From a checkpoint of a small transformer trained on Wikipedia.
Size: 13 layers, width 160, MLP 512 SwiGLU, vocabulary 1024, 4.87M parameters.
Architecture: RMSNorm before each block, rotary positions, biases on query, key and value.
Each number is 128 + 32 x the weight over its row's rms, rounded and kept within 0 to 255. Layers, rows and columns count from 0. Numbers have three digits each. The size before them is the row's rms in percent of the matrix's.

# layer 7 MLP gate, 512x160, rms 0.0831, rows 274-303, columns 0-159
097:135171083104163097140141132101197157123127163099153118102106148197191098116124057076170102119134105148109059075152204100107113192151147101098120082161041105135135075106103109145147093168143135130081161155101095088136134122116120131110090106098124120135114104115136110090143107100163098140140163100142128119158035087118106094100101158109171084149115099116144096141131154045110087115179125064169122079137174147197106138176128121167079099152128124144079111151119107120123114128106138
101:092146147041082113151107113160122124118123084074109081146139085117112116141096103095117144119131217173086103178173133096093158139194116065147083125136183092146140095096129114138079088202134166159105135142128143189104152180090157150144146088113123135130141154114113089128063152108088154084092135148119122125162120127183109096146067124172074116113059108090137150181108150114101120118173126060138102153169137121114098136123125153117152182144150161139105103150210088094129124122093089
091:195097163109150144130145118077103076152110094145134106058106132114196125103155151074129113123025164206123105119151152115118136130194074104105180088079118161103125167144152157113167094128149116079177126142100114103155129161187153139137127117156115088154075083137093178121125156136159113156137158124103172155102139154121120112118153182162098153093127119145194160124117243096175127083149123174113123173092124121112149184134103102124109171119128117160118103131128122075167100149161135
095:202126146129122092138109129138081155099113118134143151088106060146114167104088112139108126136124199116144114143139149151083183135126156139123035105155142146085111161127096194121077086081049121083159137079133125180139133122160117151142186156122105084144144154135137163143119115099146125158181094107053146075083103170148147118081172209136145146150123122100135151059119159135138147120140162132150136090125107175141075091093121082124174191095117107164107081069148118096147151143088164
097:127135060098129157165110094072165190113101120133056111113153129138128114202150097142179159104114125109149152139070172157150152145127179137141115102081105120172145088076119132101071146162178156157125149093090115165126083187092128150133156153067120089145064118134129208138155068111130108121086144128099127119100130105157129153101121170065068091171164144141090094103139070123113132171125119109109128098168132114136105111146095108152089122084116115175137165031175114178129158151162132
107:171178147145156081173091137100137113096097134138164129072146135147137155086119071095127180120127155112114159121167170165147157144111133113162107132201092191098154097095086172097136141122106210168129157149164102101133108167155105162109130112107103137104150153125127117064103122155130127105157117136161126115080112129053124183106139201064077169117087110190146138167089126110112093087194132076113103189104098136143134153138122055102147094152085149134093084137173095099180141086152148
105:126134116157096093092106149063085112100147162108107088120075122102098117159139131133126178087100052135152111136205144140111125153137122117092184155192080229101200104176161139118090085105106115100123108153154165142096117075141119112137167083127109110138203127108116120185114106109102070110110143131141164139143156144126127137120098197119090174093118110175074156107078131150119122102131131128162121119100094124117167077110109117088107137143143201177091110117152073163170078094093090
110:193106180137095094120118212141217118072140124162086134129164140086110154085084162135105120116124188149131112075117143105108068108068168148094083137128118094116145128199150098108070101144150097135105148120147124134141146156151088108124113147138132123124127149051058113142089145081153095121149179172087067145068114144149106076105155131123195107100140114115147135136167129082098134145154081084160109124102110148083112153144116130179166120106121119155101111155207097132146109190117077
097:164090091140138108205193135081098121142117046135116110104168158120184135122138111120146120128133085180113147141101120102151099161156188097189080182118088186090142092120143195090133181138121153135089082115132073122142168142135131141100142123106159176122139108156131162158135040134104095176142172148159146165121122131127077186139164145091114141145146117123104115167095151213127097120142127155142105089175165153130076162106123050096108124127076121132101121149117171111104106123066077
105:197118120144084086118143147134094136129148193155061140162111115131126126108162132126113099144149200171151097040116133096151120159107129165123160143114118150149098059069092141087130136132086127173093167089137067170106159094126099069162122207140086125121110090111146138143138197137161131077140090107041124125175135123138053120103105128116078078110170156137089130122146091129154167140085130142145177120134116140083081147053180132166101127153106141143094169123171120120110133126146164
096:098148156128101109148105090092073190116098125124095128144179153113175130072160113070112135164074132165123130157123129140135151183138113133089134125198170160108136160136131142180128050139086195092179094139074131151147099120156137104124189136106122168157158236162153150151070118113134143152158080107120202107085147163156113126133092087129188107128094124108135165135146129124148132138148142164137132069183183168118109154135117163137130183110115137135048150135085169147106101151178119
089:106077137153149150127087106125144201097151180081126035126155112138142133079140110093121146085094126108122140144151130143130122151128164119130110146146149112082167128105122103091074129155142123107177112056178138141162142108069055136065176145089086094154137167156114116161118119131098090075124127127122111140079132063110086119150189153093116090175159175170189220120177142180133126177117091107093106189095113151123117066130093106177132150160152107123150133131143114118097125103070119
110:169132143111117158157132146082094177067142129127103104139171123176104152187098116120114118144103075105127068136120164152095186151090110199104101102190162124130153114116118109200125105121081106181196120147112076126092130123181124128149139115074122100068151134145101159155104149146104112122113080112095097109123109163116124143065082146117090111117145045092123086061138131064084094194118103102099152118137193119147113114104101069159161112147106166117124060116135091104159102119077133
095:114115156147099124129142135138137141119193117096122065169110097128173141175102113139153195132161155114132078144124069135142134133124082103120065120156128123085161165139161171164157138222138181153094082132102150109111133111119095104106167123138149093172147192131106093139106108151153134084079070116151093091084101214121142123116161106129153100161110076091165147188115121138133083162112179130113092168166135141151150158114173086129105124199101152182140184108139154050066147120145092
101:106172162150147102163095182164169106094125141157103128159113128092201134156175085088143168145069135098151163061078130144103198074124106154111168176163130169099108110168214119122136179135171154068083139206191168145095147109160079134123134133105041101153171148137158136188128122103105156135147067162107120125130155138115140120093146158147098114112085110142154129148136096146170100172116135085137108132098148133152158137082106155129128151117143125087102094124141095121111142090159204
111:126126154145132118081148181025115171089143145144122093080162049113108170100144121110094074086078143133127135146113147056141147171166150135051128136148119170154177113146108077163110098171102115119128118106078134097130140126148127133162151064086110138126133156088148140154100132120103076138145125148115098079200135184082150095122178157121113121151088087133151089084080156127141114151150143103121102157115151097116054154157142077157122129094143159147093153055156078163143096147059152
097:133057117143108081109176109107138135088153142124104092106134097145203118179145120134125116108139120173100120106142116088147135103104123073093076131116147146149155155151062178097089091168163197118159087138096149159183213154106185159082161117117109153138092063126088134169141124122091157167167135120098101147114142135149110130137177113088131128105167124152123051114098141158131148083109084115113155131053098107106155154174087129169115175128100207083124114125075184146094091127087158
093:140181110153147129142099121185109173120139123121141162107128168102158170180129145097201127142109080080196153106064106154113107113152105130158121148115173131085144120196171096139170156121146147149106160180195152169095128139098140135082150132135094111146148108097132117106114133153126134089115166148162162081127089174115126156137155124173119146105182130097127139210147136048103141140087123067215144134109147153143159164147087078081161123149160074095184130168117147110125196146094071
120:138083168129104150155069111100114120182154102090185146086096120107093130086069139162146155120089146181115099155112185143105122160165096148092094102145112069155177091130109187183149129117181092142181121124122108055135152202118138098140119124200097075065148109145132063097135121111108106120164156152165120122104095165115146168101105149114147083122150110181093096163131151122131136140176113078145080125150144210133113163129095102125149120153043115149099158131186135107181116143119133
101:191060134160182130126104117147140164107150139142127137057138077108117176082151108182152104140125145139098141122131098151131112149123146114173035078130133098165128068057083084110129135086087088089154075119182161126153168111054125126127113152093085135107110124122121144119152131096141147146138129222106118191087106142203145108150183130160089121090060081202186143114172083132170125150112095104145102117125127111111113145135135166172107102125108111130098136157097130125131143089163137
112:148114090159119132148149161093130150088105166088151086113090114136150123187136060133203160111111123162120144109100164112083143183193104174096188075131135147096136129101109110112080118140133113133114175146146097134128126126127128152131121151092134124179096116179153123137161154113091132086202210117139117086120173180103177138047088127054136096159109122141108165142093103094122101112188129118197137063156100187158150094147147147193121149160139164157174123130160144146145109178177131
095:127107104181155143140111135106141161151158115099060117112093171105138154134154130123037117098170089159063139113077168113134135143152166114156072139156091121125150099125156121139186162151192143128141161098082077162139107087118117093111164176129125104046078152112019111129109129149060130099080190117081066095087168102132124161148136155070109117127092114118079161075106115148083139140116123163139168042143122113120135109126122147169139115138145143092153129098108182106126140145112114
107:107076076176061138105163187113100106140157097158110085135119156129125158169139090106076166119109138125098100145147159058115108089125130138135129160097135139034200117152154063164085078101067155142178118119132100070151116166192105099144143141109108145158138148126159153138133153095142109087184170140134111128045090165105157094120223155097122156134084083112153122128143128155104105161114128132136158122105129145087158133167060100132160180123107164142132068105146155161089134119122146
106:171063140130141107207099134121099186100132133104139101103079090139173186127047102169135133112080165115158199084119152130097174124162128171126116146136099113145152129109119122143115091078135141111111163155127123127136185148143071101142103130086134118138132109123144086099075112096157103100080101097127112115082131127116128080130096101118143104131129117190090174120148118069144160198105174103167095095045100150100107167181117126195120188138071170133106141067133174118121125138192097
093:092115084120143116147102153147126166139163174075148105105176105129143151141155125119080148102063189125120132124089171119168106111154161111169058140065044130150114130120084121120069117166114085132140137128133135109117140155116160147076153177175128154167060117082079148143146096075080144121099179154079080128092116105092127085126142155160111100118142133145146154112181065207140093069107191136113179094123140105099175155118112065143115143194117116117155090108149132101145124150076155
103:112203197115098090115100154137183142125157101167166164108146123111147098136119132118164088150100189136185132150109100094122140111147117131123103191082133103106105086108140138182139136124208106134068111131103199118063126137137139069100165161137110072122139143161055142089173098105150130120120123139120145182132136142186062113124120174196148149081135113136148113152131130142149107136176066140112168109147115112150154111137064087169181206115133126118085154174143065176122123114149157
089:139082175109118168111139137164156116145140162115122151118073135154154081154126118105187152143153119117166202126120156145056126084151082104181109106107086129072111127115091142121104167116159127149074085113120173134158121169126157130187101100124078136070153155123110168179093143093151124175157082090133177188167090129150112098096159133149149168166133167179157092148170111049114157114136133141145172145072135091073117154131073100182124203122103099144096110142158121088166117133124055
108:200086146151167188181146153158091111154151137186102126122106162136116185122130152078119100122120218147164147111111130131076103086110162130132132108084218108121167132123067137163111172113122079173150157117130166130105107127160038112124154149147141114159171156126177120184124118150130142153124101149077067118138066121144116108093169127168160116090160114172133132108140125142135161120115116114150153146031082166162113089114081147129075102104101107108128143161168099177101177125080128
108:146109154177140149093131118052181100098195129067092104111167128161127120190134129122140116109182151173097089105149149099112162123148149083172114124118099184133157109122102143152175155110182119157154187056143089142117139111130141091109186121196093083119118085134136094148138131161161106041096125110090121114123204154140127096158169112098054118085147152137102101136074187098102108090095123165108159168173135112128125131163175123156086129168121084166074128126163092096134141100123127
113:098134154114129087124158131161107174128146120065120130061137112135164100168132142073086140146062096152129091123083166086065149144134168136113131181154169093148181089088091134130118073175144109154113177130088141133092143093126104163174112138177078110067130127164166185124155144160110114100129144171137101106126140090133126056143110159116113106127139074107172157140092152105119153145149183115113159023132098122128078155106123126167113118168114146081130131106100091052102189149170187
# layer 7 MLP up, 512x160, rms 0.0776, rows 274-302, columns 0-159
100:096081151137118161157141141172144125135127127179102109055160113170119140175164135099209155129165151101153137089137183042154174161085123127111145101145141105177203117143125085124086116083129148126130141199116108157150109165127130175157104140110124107128120108108164110112125115004107110143116096129116121203152148141125049152186098154122134136047109136152124118134140127095131193147144186138083135097122050110139119158158123139161079136123098125137090099113117164073121137134111145
102:133126133112149132174159099110077184156125159091080117191177158101058142125100090088160141107137143106153191149122133142154193109173142152089133090107104135176173140112152113148131123131128122146111117123098108135075135150129199180141153171113120172151095137099138156128132147176102147126129131068125190160124125082137162152085120062088223126116083179111187215183132133056146134090161070159110172098139148118115137093117097137164109176070119147132125103112133118171130119154150143
098:158135091121132150068119117176134135107164025145116135111115075175095098162147096115131093158100126126110065161147105105079192098121160139116110108162142153132150189108126131120165127112107191200107140119140132132097091156173130129146196072110133092162160171090180091151139097134084129176146141123102147153138185150113137131153152087141110128038168145114181099136104142125086104076120134146067178136107130154176120074149084103115119087099171128147174071180119131129186137103158134
096:160136141138094094144098076102139143090152059158148062094216163138128186155140145087083131116162069159159138131111167085136127193183032130167181158129107139135124136133129084151205101094177093140097110178147141137164104144118112124165116132148140112153089155141125137146169124154122118185061161181145151108129134114146154142125142106089146071129097099113185077124108140134091141087144131157116130081132058116169197155125109146112131165166130135122160189097092112112160117104144089
095:078148117190121132081150108109101123114130112148191133124104116145086134115090104104174116125116125106144087104163103161147175122175108128085124155139145216114161115131128079124170164112179077128150159113170147094055176104091111159143099091213144165163122135109126087149098181158120087102137157077114156155124134174157087089137151060159188173180098162142165133127100128075119077109108132098191146174096173098169112157109155096159144077177095113120108109113122157092176111131138091
107:172093118170149165086127146140128147102126131127151085132172184156136110140108067059205070108133102103162140150119111147143091114105135090184102093111049155161127138141161104139121161136141235134153113151113100190119113128121129141104146159157107120084105149141105125176118117103130168117081144110096204157155114092104128141116110092092119166198100124107137175195093135139141125158169079142153133102145065122110112146121044151170140146172164100090194174170123162142117157143140088
104:113054172201116176070085168161043097121124108134099151153090084128168097117142121074125143104158093091091099105096173087096097135117123125083132145108147160154154126153121096065109144109144105175078131109127183155141111137121069094110144075091081144079091097146132165106111123113141081116110136126106125188134118159089145128174122134098084149143139082082140077173138091129166131112113134074106117211145182106113111123146123087127108156188122202106089142096146114129064119091153128
110:149065126136061079147085156197135120131124153178192207087112107107078174109107166205111107151134105163122122089087059104191123135147118165157068184118060174144080173142148181147108181141162093103143119181139161081160141123141111098134146095134138200123115110111159159101141108106119122114094129085105122133149114137105084144141107133129127159074077139142067072122120126127118158099090122124121126081145075178074140133093123102139099159144124167132159124124102091107166133174110125
096:153124157207144069137127100166124119149143140118167125122142132142143129159108126103175115114166136130097140222115068145157133121065217092142126107136159078164125121117165211070161110105107125082101122132064185099129162168143059101143160101140096194157136115207169127094146104134110129106161209096137137128125121127189151124135107087111127126070125114158074139105127143114184130109120179098130154094135120138149151163065122073102123129108082150152115136122082169090165154131121127
104:126166073195098143138184110143097114091131100135138168129132115087149128152130112107127070154139129104151033124153157099120095129106113145137157085116167086113167103215122124109124034150154155126165149125102128132132172152133126109126117140096060101116096176112148113178141154070096116129126124116085090127146089192140077115107100108112111117173111113072114053087189177091120145160159103069166088095160119125147061122119090186175115145136148147111120135049163117113135142170136116
102:127088086118142091099137143167121146133143125082125111128112124145098109135159167123170077152159151151144057144101154127114198090127108138126098100096115109138127109118129142124138125106109142147089171124174189129166127103108113105158143087149120112107182145132136090128105129113100172085071131133140111248208152150188080076108098156118189143093075176155123058110112114134111179181154156104088140113113116094078058196147101125157120155149140175149156088104171080157116118188142090
093:118170126147110132109084135124135091142155166139112166122158157105124106160188131149096138062129170111127143137143096125156094043152130066111151198107205160146142146176148129134041090132104163152144123155116171133097169132162116068128155126131135105098177087073143119066093166064198119113157108111140143114123177116124168157213130122152110149130132148149111099109111115144156142102124155121132075165202106086131091101124080142121203162119152117084095175154167131167118097107182127
109:171159160109101093149151102154098172100133074058127156144144162075145094126121106136068092204145135115159141123080140132099130140106138140177142102129171124165103132119034150157113115095102136127156169117114098112165146135087147060130071123111173136103144089189170103085176146149074126128128083162131119101161158142097156167187105073116182105097183142124075162100129188146161099161136122136072127074095136128122151123147164116139141180136100184089090118154073126104187164143165141
093:119089152134115076132177124185142196134110120095140114139186154122099127079107095083158110101079097171168153133091174085149136135155121107153131125081178155156140151118094117131151169122121086110120135116181120086132139142224109103181111130093089134169170099185157102190191117154129127107097167128162116124079175118194127084153159060172159110121101167119089192109154158088122154127166154137103137171097151115098171121163089180183097112112164104128185128136124170127099170094139137
095:168103102104066134137137117090086129212087143112096105165156103081143212104133114149209067096172124129086163125112140137139135175113150145159124083141151147127137073063132145084089146126089128122153106077146134122088115103121147101130186083094189150147113171163111119131116104106129134154153119136193151150144131049079111074093107145153124114158139180144130191072146084092143096130136108133103097171137108118071173102112105144181139163101049133118132157144126128106098174099170108
097:086102111149103101087112110147138104085199159135116129142119169099160080148173150111154157114040118181189140108057114118106134134104116125142157120070145111113095097152086174191142091076152112135069179147124100124126118192104128125124113190148159088102198124121147133082113130148131107129126162148135069132066130135154133138166126080187140144092155135171106133100119158143122189150068128118124126211147154069089133150137170116096080157092141109099151160143092132052129137111167161
105:120153116178100153135098151137076101197073144123072143142128215127119145105124135106145206110123071098164140117143099079096076139124097181130176101165156140114165088158188154082101183127063103110132111134077100088125168079087088105147132186151096105151142122154144119103079165150147081120157132063145139111118161131108187098095096097101132092115097170137071145083138117184115101138131144153151066092152139133177123109137136137115068121114150117199093134152182124129154099158135125
095:171100079071119109186137088137144091134155163106140113104131142119142115120055104097106143057123221094114123100114138112163105138140100151186097054146120179123145138130143160149092181128118086118176107177109071106099132101163127120092155163094157155145106089118059115163084169122151119156135150079128123147094129112144134126143137159153130170117093102096138139105123162143158187048162070161082104170144081184119108118141106200160076080105145150129164141121143169075177156108143143
106:132148140173120121169148145178142126134155073134079145133122130091119066148130180147152144104132125050140133116061155154121099062118156107116097141114133163186094076086090136179168118146133137149108118129186188118145156106061156147090156143124125136213107134094119156149116122112125178135081119154132060163076127098161076126125130139136153150099143141141162181123177106102090090105111119102103196199123101140138125135112112140064133100172141064140121057173110056130118106140182166
097:109136163165086154129139127120153114133149155120072162156108103179132157114151134143100116167128155100127175197109133116134121116073100173116141128168134086079108144142167148064147083158112127143114119109177170129157091147167080122122155153118109139141185131114043116106134110116134145104171068122128101199117107090150082074193116132112110087088168133121094181121200139137205129182122126161086128138177162108077077093085154134095155138153180190137187109108124169147114157201102121
104:075103141115150131103145138113082110162114113149119189136125107168115135126185138098132151153138143165172154142129090157137125116103160112092144153086143144148140127095154182169186187080098052161154141150071194117115152088117129156172150086177042101036091082130093180193142112063166195095093097137144104123121081122111105100122174138140084160139149117147161125171133112107079146128136100181098175129158119113109109135075122122136182090118115180104112114130177122102116142151121175
094:185083152199118116177064109141079140116110129108131088125138128175116164160070104168174114140164153093143169164126128115127147170096130162070068112149133092133170124041111143141089178122142107149113181072145116134189161114108136133147085104150069170158113131112095115100113078095130096148152111121113123179108128070151114057102143110155153109173086165128197120106152074086151100179159130144135055140102152163125172132121148191143095170143099134170128130151131153171116158125108091
104:085145212106161131152051075103044147149094168150129152144125077133159079177110113138115162125114146125098166113133122107150208115196107150098219135112085133134131165133202126126139138115147109122068180102136150093185103136145157156130132132123075101124108176152120138097119089157144120165073153118080124172112129087125137113116113102112108106098097136169084140194132110089114095112105166078149130151125157156138133151086116185099115142204169126117089127117135144186175114143154078
098:061138133132089118146117114116098139114151124085142109038152122108154186114119128144080138090172140169122153137137062165190125176136115099162130135117119093106128052136204176103162173070145179102132071154216096157107147143081052153118108135094146091122158106171119145114096080107120135067105139083175140117055152101139098109152124159098134176131154122150144184169123118087134166117076131157121133152117102125112128087079123133099159130110170145177100096122166140123094088102110153
103:114159158145087142160101065111106129149152073164096074081137125122087174097127113129138160124119145120154084118195132090157117084223081151148187146149152137089119151132118158136154130090115129079116085154065169148092128090099112096166152120180152112100156139131113174151106175208105113104166097109168192062096094123094174101168164110080093123165152111093138172110133154109095095128127167141152114139098107121157115147159157166087174140074105174135160167131107116181090102155158167
106:108147117132122113151077151140189159121165077139134072125147165154130157133143114144134086188124144118170067192131131153122134127124104137134075089069193129115082125106207141149098138122134120130149162126146174107127064137139133134128141184139076061118079138088123139119134104140100167119085127061150108128099159193151134102174102111125096107116186124089100134170151141172117157159091142228158116126128150158111144108076074102138177172129126080116144125160066166131105082062145184
092:134207096198102127125174148151131205186161080073160129200131158094140137099155129143087098146125085084144120194124072112138170114119133127172134107135169082124138163149113124172147147115129147082138155096124131127181106072101108058160126135121101156122135107163110112186168100166169153184124110126116126106122147107096155103158142074108133069149124126125159186113199095150158144122087184144148078133103124144154152126087138122126162143068128063133172092164105136116059142130142181
099:126094133127105110127113131110067156073096136054160124089057078154127107118083104109135223133166102137123169067110149156101141180157112221143091068173097145121151128178156118165140130179173116072079130154167168165150136213134165142138135111134130085095126104131138116133120158148145098130111110155202169106142141070109172099124076159110093099158124101126120089105083143182123102132108124138116060176132126152132102112146114105122158136136085154137184120106108146126065160131155135
108:147168153096117169081156121051149116152105129113097088127105062146140118086114137089154134087123134096113095144126107171123175167093094106128142159089169126184157173115099102127125155158181134153145079177111107152177126115110184096130117152152146088115160120182141089092154152169119140115121042190091184139141145104175151126147066114180150122117133180167123126113160138177141170133150063174135147168158105096157145057135131136112175095091161113142128093104084139157119122161071214
# layer 7 MLP down (transposed), 512x160, rms 0.0819, rows 274-302, columns 0-159
099:143129124083170121100172133092091149127133112142147108097104156148195097105098119121112112129070130095149160090118119119118125149079158104170120071139110114154170139099078107154144160157068141155095086068145126100116139109120073111081137150157114135171139120059220100119214184126056127081141174141088162095117130168106100105083144069149073155126151162122159122155138150155143100126068093108176105134120121170105116111142085211125189140149115109144152161151091135172131099079137175
105:133171123206115169148116078158161107193140181137174173080069150104099159166128137150121122116138100093164148092153104121181097152127150170151119142131116195087068161169149121172107165138107070121140098087142156188177112134162074108102140129145131139152165148142173120147099116183120130082163065086112212117103145129161107089127143102112144142120205110177085097065132131091109152176064114138117142124089104138123166139113150118132174109146167174142144128115091087142115107062123127
097:132085186133135104121108115147119168089091162149151073099152149154126150141171124108098171140074159220086135141129169122183187100135087116119100141118139134140178138111167134063146184085148103112115063079065114124123107187161108164095190124103103143125111170062082131188114166110129158160167158112107154137134094149077094106125106188170122179065186128137105085159138174121122122109163123167193081124097148149106141115100099104129113150070093100110140145130116136078112114134145101
093:168109120136146113128080123139161149121104107104151119077161073176166157095161098141057148145105193127146156125137139130126074158156144156119123125124107098116103149106142122181166109150140087187192131092091131130171101144156094149190135155114111062064163169149125148160106074127095073138092077155161149080191096124214113102114149090129192183086178195181140169139171104132092154100098102187127117142144111153090132072122134112106079103113110101117118146144128109151169106150142153
099:152187101137133104150105172133153172092136127129049164085077110145133088153214111117142154110113181129118143167194199169102120119174136112143105131125072079123117139080134168130082128151163173064114073140109137118092089141160085106162141176152073056095116110148114164137158104136085118127149130175165117119135134082157111077127113192098150099176123074157095115118147150121183144147099092157118157150135135149134129122107117095152089169070128094140132131056079195102108103138150111
106:176188187176119124155095129179089149117166128134090171103155116058134101090199106129060096093086127129159127132136121127070079102133159172112121190112128131078154144143109170092097081166135129167121149119134143103152130124117153073134123142151170126100127102109186093119148118128134143091078127200112164146137180160149163185103102152144138144060094090080121136143091155096131140140116130071129181130135142137146117126187150120106145076161074098197176154092181175099083142084111127
102:115062141112015151103147071173108118155135137165169156213065085076097113112060120114098123125117078063122178142080116174073142179116114113091081137126180106158124127119064128120109112122092156066146118138121168107124159152116122080122115112141151129150120104151143119104123155138119129126178105129122174183144158112162150157160098161164083105162114112085122131144116133145106121171135135125114110085126071071099135149193129132160126081100143154138172186101154198133163150118177122
106:107140144124054128100175157102159125144147218156145149154112196100060086116118133145125097185141124159118160125160082068056113087114198073218144130177133096200075130127119108101104101106146071121122151152101098142121116099129125083107125119130122135107136128113148106116126095145118144097151102178059135115137121108129129117124099129130111130036150096158134087125160141125145107173100188111082106142155057140107154147163158207143178129153165107110118080069122130129115120134125107
088:074142125089094117145129187143131187131156105173068114113100105151059135130143133159179170091168128170156138129145073124117120112120078118151153106147099139090103122168113112175129145084143153102107120142130107136108115085114105116204083104120160113130110148065163128131107117088201095087186135135137200120194121069139142094143145110189111152139104133107153058080124075082094107186113193183152099147121124110133093117079123120102153162130186145162153172163095082082102155132112161
107:099178091126129139101131190113145085116181147138153109149167112084147080117154104048102103153168153147132116120138069116152154095155145151172113091136121147101165154147110125100167138125170190110080136184119186137124126136169138135177119146087163045130047119108100109144170185066128109175139107059143147111129143106125121196104115117113102076107168126159134128135146119085106095111138143136173155130125123121195142126142142174134113132134122190076092164172141114083173220077113153
098:073124141140147088110162073189190152166123153144092081167146135132134161097133122153121128107126080111210151156120158150090137131092214114090152121152187177100177144188122142140112107209154163115125149145147159109152122187146122128166139161079108183144113156124119134122148133137129163107150078082105167113046143163138139129107125123144171136088077133120104151117137103121202059087136175134115148102113156147124171135089161190108103123150154129188141102171100168085178098111154163
092:100153134088105098185058160147115130146122096172102132160122125109065127127114112146171090188105142066140106098179084171126096168119099116155088119156084077148185107168109122165169118063081076116123136146152200142138153079150117124182117087135151076086162144168150147096118182114184163107141148087172102089192150135133160162149070067101182128099128166119094066164114127128112130152129151109101144167165146136156096137117187121116150112071127145149156135091120131086165133167125153
110:141130081067154116155096157164106133124150105130105118144132100148108138118177146084091143163070174132159089125117120095127049127156068121161091115129170099114146126112127118117158162110107145145157072140096118146209120091111127130117122131099138131106143056092154169136140102146073215085092085122142121175161134114127132224111143174126114201092113110157150163101170115122146129100087167134068077099130178140084143098167128091160107136131127164085102071154100174119153100117215153
093:149126120180090127171090126177127160138108095180168122083110149112131120149135163127158129157161163116143129109097119125088112116125121118138118049160132168161091106186119110110024098100147142131182106118137105104118093111123114125133191141145133034184164129111142078103183165112063131139173173125068159152053123108128160138064113116139120156119126130160149109085115115175162127151122137141128099188110100088203167158117145169074116105178100146132094161132169179147126071094133094
097:178027150150116134137145133114143113085102159174141145097135165127083102140085114179111048059077116114168086118160049128157166077170093094070133160072148119140120095126129121092145086167089211179111108124108150148129105089184114103141132130118153203140131141140074161100153136094102114119141123134109137120139143129100160144160141095131104153126166113128076110145122133188168123128105093125133132115109140153172127139157116179092139099176081161055115068161103112084190112140128106
106:146105141107178150130140153106054131095171106191127088152140106161180156103114116119108151171109151122084130100117161131161144119134100128066135157114159167118152165099087130155116196113161105196096193184130162165114146079117111111152104101145063097102212109134138164108135129131096104148170143120132087104113146170185115160156138127101137156041123098117079060122117108087132093171155105159103137202181096136159118164109138164139114115134110124115120119139164192078101118036135130
105:142138123140129159166134113147131112204100114148121161154128084126126165083098102140166132156126146112155115123150134116113152109125118199151152140136090092065140145143086087128154152139095120116153091088152176113148155150095124089255150123191130118121255162139141119144096136128158082096159125115145141105119114114168150099068140114138147139157124126109131137113146100135164135142152093155157079133158113185125143202097195137114161136073144122181146151088140145175127095113186189
095:145147194148102106125099156115132100137180114138080143145129163152053115161151186099161071109132091124114111097122051136114121086114103129074172157059108129124194148137179167139154146149154109106075101131164149092108171111154113139154125120221112117155109086100113107104189122122150141056130164116162178110114110104159106064126141148114140123095088109194094108116143086148076130095081154140139160156126201099180062128175129100141157122108159145112121110113100154147094109086142069
104:200140111154166127086130150142204169190102140119166107183138114130115083128136091110093092135105130134128173102139113136101144141119140117166131138111093171084072103116113108111139105088137170127044102117097104084140127103123182203078096143125147118118187145107106126128120115120109127151082101159109129125148131116138140080092132121173112101027100180111117170086071117120121134095113164153045135097139102132096146160138094129114095157125099077168136177094032118177148184150185142
098:159125119120109118080137140107177116139166145113169130135056154157160164169122126087175165157139098128082162090128203144077083083114147092119134150148115135120086154130143145109071140105120106114091093127154059090099162116083166114169106101115092094159200139148168131103093114144092136177127134122123151061050166149143138119161133146117130119071092144136119219123113177142107052139092104127215199076106103121132150097158089133116164103117150143142110139158150157077092115155098148
104:130103183150073131107176132117086143069181149144092196094137111182116185097159090158148142126151111155137168169159187125147121093133112077047150126121132104151150119080099152127183104165143194139152074107131124136051113091147140150096119151145116064105112097135148125161116160076100131091166150123104105113101108109059144164170084158146106136176130040105145101136159103141139091089127107107144097085126181132168147145149192172106077118128132138119130158122093125096114131114163202
095:114148083176142128152132118150114129131097146131131102102134134080188158156147141107149128078114151102117150071139167122123125105184141063156163133149137104137086082125184055116089113133124134106094145169120062126151082144130145080079143174088076115109124119164104124171091141125134155170028135185057153179145114123139091136146104165160103171135130145148102170100130117105124141064092121183109103099108146130057137070062099106121170158056155117067105170137169089145129121084133138
100:154110148145097160115165110153119155082103167106101166068154149176104084127183082156062121152129082106151099167110131141162106134150116128060123183093117095086135181132143071086156189156127120068176136120110140074170141128177178140148112120144114061132135130139098109154108128079107128071121137128107141203134104173144136110117183095179121086100142086184082113181170158110153107114108094136133115126102166145093161180091174156121095127176112100109177171115126139153133138076186174
100:134150161180120123146123127061187138112169140138143102200118058101105192135151110152123100142145101086117157179191148099089101209141101096153117125185135127132128089091124092113135140123126131127146152141132123061109131117192186163111163127120099039117101086109212124142099129087152160176121138086165192097122169130166086137136118138113139141109108084172178122112128047128189102112143136124101172059128168139122129070131110107142103112067138140128136155161129139101149088095146127
099:170140132122131148150119142136132175149146113131090144138086136170109138071138113109155104148105149130138117103179118151087129173189138147169162137128112134098141151126156091184134133101110141162129149132161165160080166112121084144255151157140179131106247168173113170092151209155146045113163108136146131110087158151152131132124103113107155123132176180113156172120091115139116076138133170153159098133141142168130105154181126129049111123149149124162129189090135106127140119077140184
104:136087089201099107133123081126105124152136131062102098102041158088120111126117151100168154121091130148175156091133095127110110181121162171102129103178210140080071146119116151115168186149133109138124136139180091131092099148121156116129101178105108165133130077127149133126172189091132127090105129157139154101137109149113081149084210136129115097089155131083124177056095149052122111101079149177146103118159076118155111097151096108130140159156120106119122103184157089140136043139128097
095:127132168132178097175160090110172069126135143125110062121135104043096107104059131121111156137116165165131139136115082099067082165120138112109111153108112131053105073186096144136093116167178129149129116142088120133135132182133180163152174099120113159114128142154144144131110157073117131129102113168154147102075213134091176141112091185153192171089140127126097114142124110114072143078166137130140134148146064137040135144119184123137130131127085106143096137132113060147165095187160121
099:116093117145148158165152162167156159153107181145167159162154127145151182087192186074168123177154118135138130114134093089150099154058177083169078112055140163080108104039097166094182099127175135117119113105114115126126132122091099122180140145133107094141119148146151134128146108112144150133143099139108135146155102075162098112139130151142134115116138148229080064062053136086124130161171114120099124127176081161141124127181121177088088151134125091122109120153141103166149180110126088
107:170108146118097104112082118161135153145131076161068152101159177100172166139136127133141152208088102140196122136129106162178133145113077143096139185161159065100132149154132150131088086149132142103185123149180147134178099184098162152155106123083152090147109190157114150117104123141104178192164115200156173149091108098089172140155102076113118100066114128100130114143162109156145096112070100086148139138151129114200112148119109061174181124170108085130148146103132147138081153165107144